Weights of a small transformer language model.
Size: 8 layers, 3 heads of 32, MLP 384 squared ReLU, vocabulary 2048, 2.1M parameters.
Each number is 200 + 30 x the weight over its row's rms, rounded and kept within 0 to 999. Layers, rows and columns count from 0. The size before them is the row's rms in percent of the matrix's.

# up: layer 4 MLP up, 384x96, rms 0.273, rows 195-211, columns 0-95
# down: layer 4 MLP down (transposed), 384x96, rms 0.199, rows 195-210, columns 0-95
up195,083,226,224,245,169,187,191,194,195,223,211,152,123,177,234,198,179,191,207,234,163,196,217,199,204,181,203,142,111,156,193,199,184,193,221,172,225,190,160,217,199,172,231,199,186,188,206,221,265,253,174,190,223,180,185,219,183,160,222,201,192,139,170,157,208,160,181,133,168,173,178,182,246,173,171,162,179,205,207,173,192,197,214,197,144,194,180,243,201,207,196,189,215,162,129,227,213
down195,088,190,186,190,217,177,200,167,221,239,201,179,195,215,218,213,201,210,176,167,210,134,190,160,162,181,211,229,209,243,184,218,208,227,195,226,198,195,178,237,225,217,231,197,179,188,226,119,241,210,219,154,200,196,159,242,256,226,218,133,180,223,133,164,191,203,155,198,206,205,201,267,181,193,170,138,211,202,182,183,135,202,159,168,187,248,197,225,231,227,205,177,179,189,153,195,263
up196,099,206,144,172,141,177,257,177,167,151,223,199,176,191,173,212,205,233,205,169,240,160,182,239,229,166,240,201,143,173,162,206,188,247,197,217,210,236,176,246,238,194,211,196,245,191,181,253,180,201,214,263,205,203,184,156,147,188,252,178,202,200,191,210,212,217,202,209,248,209,224,229,204,168,257,190,192,171,184,192,257,219,224,230,240,218,212,166,211,227,180,215,256,228,171,232,222
down196,095,176,282,203,205,165,150,178,224,234,237,264,236,225,205,186,189,224,174,213,148,240,137,200,183,210,199,159,207,240,194,197,186,178,213,185,157,171,240,182,204,208,158,246,203,217,157,213,222,170,197,182,189,158,184,250,210,162,204,265,209,191,214,181,205,208,195,175,179,210,199,144,224,218,182,201,283,192,161,222,154,229,180,237,203,207,193,226,194,177,204,141,170,217,206,195,163
up197,089,185,181,211,235,186,159,195,193,154,207,211,169,174,253,183,236,199,124,209,156,200,226,190,199,223,196,216,123,169,211,250,206,183,197,164,207,271,183,189,180,152,213,190,182,191,136,228,232,213,203,152,215,184,210,234,168,211,186,192,196,212,215,234,233,210,231,205,177,193,206,165,249,228,188,244,179,162,174,236,192,167,210,184,220,199,194,175,178,195,154,218,269,164,162,182,127
down197,086,161,153,164,215,220,236,211,183,222,205,161,179,231,211,255,215,189,212,166,174,239,197,152,228,192,259,159,270,211,223,149,169,187,199,267,190,158,251,193,223,222,222,182,201,212,211,212,144,170,238,229,216,210,197,206,176,193,205,178,155,204,184,233,125,210,196,174,209,243,194,225,216,233,188,173,213,174,179,142,162,182,187,232,205,205,220,201,223,159,194,241,183,233,238,192,151
up198,102,237,181,249,180,231,182,244,175,150,217,162,186,210,221,215,185,200,180,239,172,184,181,238,200,199,215,183,148,191,204,256,193,226,206,258,264,220,182,220,220,238,181,213,208,189,138,147,208,275,181,201,222,198,238,225,233,208,251,166,209,179,222,170,193,159,137,218,203,197,240,190,187,167,196,181,238,211,213,147,204,231,232,225,222,238,190,185,226,249,142,192,198,207,234,170,208
down198,103,227,176,184,217,195,191,236,167,207,181,176,189,200,216,190,221,144,182,231,222,210,220,184,207,263,222,131,239,169,193,184,219,223,241,223,249,162,197,212,199,224,168,179,181,195,234,146,183,161,228,233,242,196,237,186,197,232,220,150,207,190,172,202,155,202,247,173,207,194,221,226,244,236,159,179,200,261,268,217,174,153,235,192,206,222,155,171,203,203,176,186,263,245,207,190,249
up199,108,179,182,184,196,224,186,128,211,232,213,203,214,137,247,156,249,213,250,233,229,250,229,183,195,171,196,198,192,232,170,194,201,228,259,140,206,247,199,151,179,242,184,148,220,195,189,189,164,257,181,236,162,198,202,188,238,155,193,160,204,190,174,203,169,168,140,200,206,231,185,224,244,195,219,184,211,226,214,181,208,215,182,190,203,162,212,227,229,137,191,158,210,154,187,211,231
down199,108,197,204,188,239,267,224,143,210,177,139,203,207,174,230,131,249,215,196,232,172,198,263,162,190,200,188,226,208,182,163,184,188,195,234,195,230,220,189,145,252,207,223,212,186,212,188,186,182,238,200,137,192,165,237,206,167,235,176,198,241,185,217,222,185,202,140,217,164,201,211,208,256,189,175,241,227,220,254,188,208,205,205,206,216,216,230,243,193,227,168,188,227,128,243,205,181
up200,092,187,214,150,168,185,199,189,213,220,241,209,165,187,180,267,231,188,183,199,191,177,178,187,174,252,142,149,204,222,225,220,230,237,243,165,229,225,222,219,215,181,153,131,252,177,191,186,187,241,211,242,190,215,146,148,228,157,185,167,196,181,171,152,189,211,266,201,152,184,207,188,182,198,156,189,189,200,164,183,247,184,210,266,205,233,167,235,177,197,200,211,200,192,221,227,217
down200,104,199,170,204,178,233,200,211,173,203,229,140,188,223,205,254,222,231,117,211,216,203,194,150,195,189,201,236,207,182,235,164,220,284,188,249,189,181,188,166,201,192,205,245,171,217,233,215,207,158,201,213,266,207,180,193,161,213,144,189,177,202,142,197,224,169,221,150,179,199,195,248,198,199,192,173,188,198,200,247,235,213,181,159,186,177,147,204,140,146,198,204,203,225,227,180,157
up201,100,209,218,226,262,208,218,155,221,229,227,265,170,261,190,219,203,197,225,178,195,231,264,167,187,159,158,240,233,236,235,212,185,205,250,169,178,224,234,144,166,155,195,207,183,199,213,185,190,213,224,154,167,225,154,203,241,230,189,209,231,175,204,211,230,198,205,150,211,226,188,213,208,207,236,223,254,189,218,241,171,150,242,195,182,194,227,188,227,204,204,205,235,141,175,244,232
down201,102,219,212,218,246,219,222,192,184,261,197,189,175,232,165,195,189,219,231,180,135,194,204,246,194,145,187,199,184,236,188,184,158,234,204,150,181,187,193,155,179,182,189,232,137,174,197,196,229,177,211,231,249,218,175,183,183,201,104,238,202,170,207,180,217,210,180,227,207,161,191,202,227,202,188,182,228,155,229,262,263,159,181,256,160,179,194,176,200,162,156,196,193,219,165,214,194
up202,101,221,216,151,182,124,147,232,163,156,247,229,259,192,185,212,170,222,182,234,149,194,226,254,213,182,203,178,215,227,208,173,204,230,239,211,202,154,211,170,199,192,168,203,191,170,183,208,151,267,226,195,195,208,206,146,211,152,235,192,216,216,205,215,157,197,186,268,230,239,192,186,202,204,263,184,187,178,202,144,159,192,196,244,199,183,215,202,214,255,194,188,173,200,245,212,220
down202,101,249,159,163,291,205,224,216,196,217,192,209,269,210,172,207,191,147,269,200,187,199,184,236,220,188,203,208,201,222,212,150,252,144,133,202,180,166,202,181,207,165,212,166,169,179,193,217,189,248,189,190,222,201,219,131,187,222,175,251,240,229,180,185,216,181,222,216,169,167,185,209,209,190,201,200,206,220,199,181,145,157,186,219,178,179,189,242,223,171,208,195,174,134,216,193,234
up203,111,166,204,194,200,199,201,176,162,236,189,215,222,205,165,201,153,195,197,194,237,175,199,218,171,156,242,178,238,190,195,172,193,216,189,236,267,188,233,181,201,169,232,226,212,162,204,236,221,215,189,182,193,164,190,237,227,212,214,242,134,179,217,200,194,172,216,263,287,225,173,211,170,286,175,185,194,191,199,216,206,163,192,194,197,167,191,168,187,236,230,221,250,204,184,233,293
down203,105,184,193,192,228,204,232,241,187,221,194,233,184,202,169,218,183,193,204,162,219,205,192,229,210,193,235,211,238,267,218,170,171,212,188,195,223,209,205,196,177,240,229,175,199,188,194,178,232,183,202,169,210,143,225,289,162,185,223,217,178,188,205,135,181,146,212,219,212,199,170,174,244,222,130,201,183,203,228,231,160,207,238,162,193,219,161,179,253,222,227,224,256,144,266,227,246
up204,104,188,210,198,174,248,217,156,208,174,205,182,172,185,176,230,196,202,205,261,172,155,201,236,189,157,181,110,199,183,177,221,177,208,190,223,205,190,163,169,214,199,233,214,199,190,123,183,205,198,225,258,144,190,140,157,241,199,235,207,156,187,191,183,157,181,181,235,222,227,156,230,181,246,202,175,237,224,195,117,246,180,181,211,172,171,228,206,212,170,181,193,221,213,187,181,221
down204,106,179,230,238,170,211,148,227,221,173,150,198,187,165,193,200,212,234,197,221,231,164,133,197,210,252,142,221,175,222,130,207,184,162,200,211,179,231,189,180,220,193,249,203,247,186,189,177,213,182,178,210,182,185,152,207,198,191,216,193,171,263,197,213,213,218,210,196,146,197,186,175,165,122,168,245,209,207,215,228,201,175,173,275,250,223,206,256,180,158,197,183,159,179,195,209,202
up205,084,200,207,168,227,233,139,199,175,277,188,201,162,148,207,152,174,232,201,214,185,211,173,208,168,160,209,254,218,214,189,207,177,186,163,156,164,202,223,248,166,253,147,193,217,235,187,207,185,140,168,176,191,185,198,143,249,201,200,178,219,165,192,207,163,209,168,179,192,182,159,178,195,180,172,237,188,194,218,204,220,218,121,217,223,192,164,202,201,225,223,162,171,145,163,163,198
down205,089,241,210,231,171,213,229,228,233,194,209,253,164,248,226,185,176,197,208,213,196,191,181,227,203,235,205,228,215,176,231,240,140,218,219,219,177,214,115,155,199,142,156,168,182,194,240,229,152,201,201,218,206,158,194,253,168,133,200,217,157,185,221,222,237,202,165,201,164,226,217,158,194,206,233,206,214,239,143,210,261,244,234,198,161,237,223,187,178,189,180,210,222,207,201,208,220
up206,095,231,206,218,200,182,217,163,206,200,244,221,227,178,164,150,190,194,237,169,248,169,184,201,245,227,212,199,194,152,177,172,188,231,199,155,279,179,215,252,129,196,179,198,179,226,145,215,194,175,173,237,187,213,204,162,234,199,231,255,216,172,192,238,195,221,211,121,242,163,202,221,190,199,171,179,209,205,230,188,246,256,203,150,196,210,200,234,230,152,164,170,187,204,181,203,183
down206,089,187,171,228,217,225,220,245,198,209,155,232,208,231,203,217,175,219,192,190,173,176,235,231,129,186,179,199,209,234,214,190,252,159,229,226,139,217,205,147,227,130,233,214,215,204,179,192,204,195,241,159,208,221,249,192,222,201,196,212,171,206,176,202,163,158,234,214,182,181,207,196,205,145,197,245,188,270,213,166,224,139,234,213,158,214,279,204,214,195,208,214,175,191,265,181,199
up207,106,182,205,165,215,228,174,160,172,198,119,222,185,197,209,226,215,204,230,215,219,216,215,176,193,209,230,189,168,244,211,194,228,226,210,251,229,175,261,224,166,181,249,176,170,170,208,231,181,148,226,268,230,200,159,222,236,209,185,210,224,185,209,213,175,176,162,218,163,259,204,228,219,195,208,209,231,245,239,173,232,208,191,279,225,213,185,228,167,208,157,207,244,148,147,191,193
down207,105,283,186,155,229,197,182,244,205,190,220,192,246,214,200,198,176,194,282,163,176,163,252,130,213,191,158,241,222,181,148,245,206,199,190,203,195,216,183,210,185,183,180,149,237,231,212,202,210,232,177,186,245,210,215,223,171,180,228,227,226,198,183,178,211,202,218,184,232,170,271,206,202,218,256,187,243,243,213,180,291,197,211,194,225,215,207,198,209,186,177,178,214,207,202,168,179
up208,123,170,181,192,173,232,179,140,191,220,233,191,185,238,200,165,210,184,217,190,217,234,215,234,187,248,200,188,199,248,198,212,198,228,162,170,263,162,176,205,131,151,208,258,193,209,278,152,181,129,166,221,209,179,232,187,219,180,171,180,207,210,199,193,198,203,243,248,230,148,210,153,201,228,187,178,182,155,216,208,166,149,205,219,179,170,184,198,221,196,202,140,164,225,195,189,169
down208,111,201,176,210,173,204,219,208,239,209,160,280,173,146,211,212,187,219,204,201,144,210,195,153,194,251,240,152,182,123,200,192,222,147,206,220,189,179,138,187,146,236,217,191,195,187,206,183,198,180,227,238,257,172,192,162,208,229,175,174,260,152,173,151,196,187,193,225,153,206,244,192,173,187,224,211,217,195,193,187,145,188,179,214,182,239,250,195,186,203,240,211,188,221,172,216,182
up209,103,195,155,169,171,175,237,217,176,241,210,134,187,207,210,188,193,185,219,192,224,235,201,210,200,281,194,224,160,240,199,233,207,188,245,213,267,155,228,205,189,264,225,183,206,158,140,197,196,205,216,187,201,154,274,159,222,166,153,175,135,180,168,231,234,204,180,206,202,175,190,223,205,166,193,226,193,192,176,217,224,192,180,191,199,231,149,216,202,278,205,227,196,210,193,202,198
down209,099,219,234,160,214,196,150,203,229,199,175,149,251,151,174,218,193,162,190,162,254,215,217,223,137,237,198,216,175,250,191,125,212,174,201,213,188,199,204,178,200,178,202,210,191,221,180,190,189,179,198,193,189,166,203,232,174,199,169,204,200,242,241,182,220,180,151,196,166,247,257,150,249,166,178,220,245,163,187,202,171,177,144,209,176,176,225,181,198,279,239,176,199,218,227,224,184
up210,098,205,222,210,205,179,195,177,207,220,209,195,209,197,193,188,218,198,225,148,209,159,152,169,185,265,176,200,223,234,174,190,191,183,208,234,205,195,251,172,133,202,196,197,190,153,214,214,192,216,225,159,186,176,234,186,181,228,182,202,207,172,202,240,242,190,203,275,198,220,249,254,160,222,142,181,138,253,207,219,137,234,199,176,235,186,243,237,218,265,180,181,251,170,219,170,198
down210,108,227,203,216,198,240,160,213,253,228,166,211,215,215,179,194,207,212,156,148,210,170,203,193,252,241,238,262,211,256,146,167,248,193,194,220,182,213,201,177,201,213,225,199,173,190,132,199,198,227,209,223,156,238,156,190,170,227,156,204,172,255,227,202,199,244,252,171,210,165,178,191,197,163,163,218,265,169,142,217,242,181,223,223,207,225,163,215,186,167,206,179,190,169,220,222,193
up211,114,237,190,260,185,234,155,154,243,185,197,216,222,161,184,202,163,186,196,247,162,194,184,184,199,243,208,201,234,212,208,206,235,244,235,205,261,174,215,259,177,173,154,182,186,229,187,222,224,161,174,204,184,158,143,177,190,229,235,189,209,215,199,186,240,180,210,196,163,235,181,170,180,201,224,197,225,228,235,103,187,161,207,210,180,164,179,170,200,232,248,147,229,200,219,181,164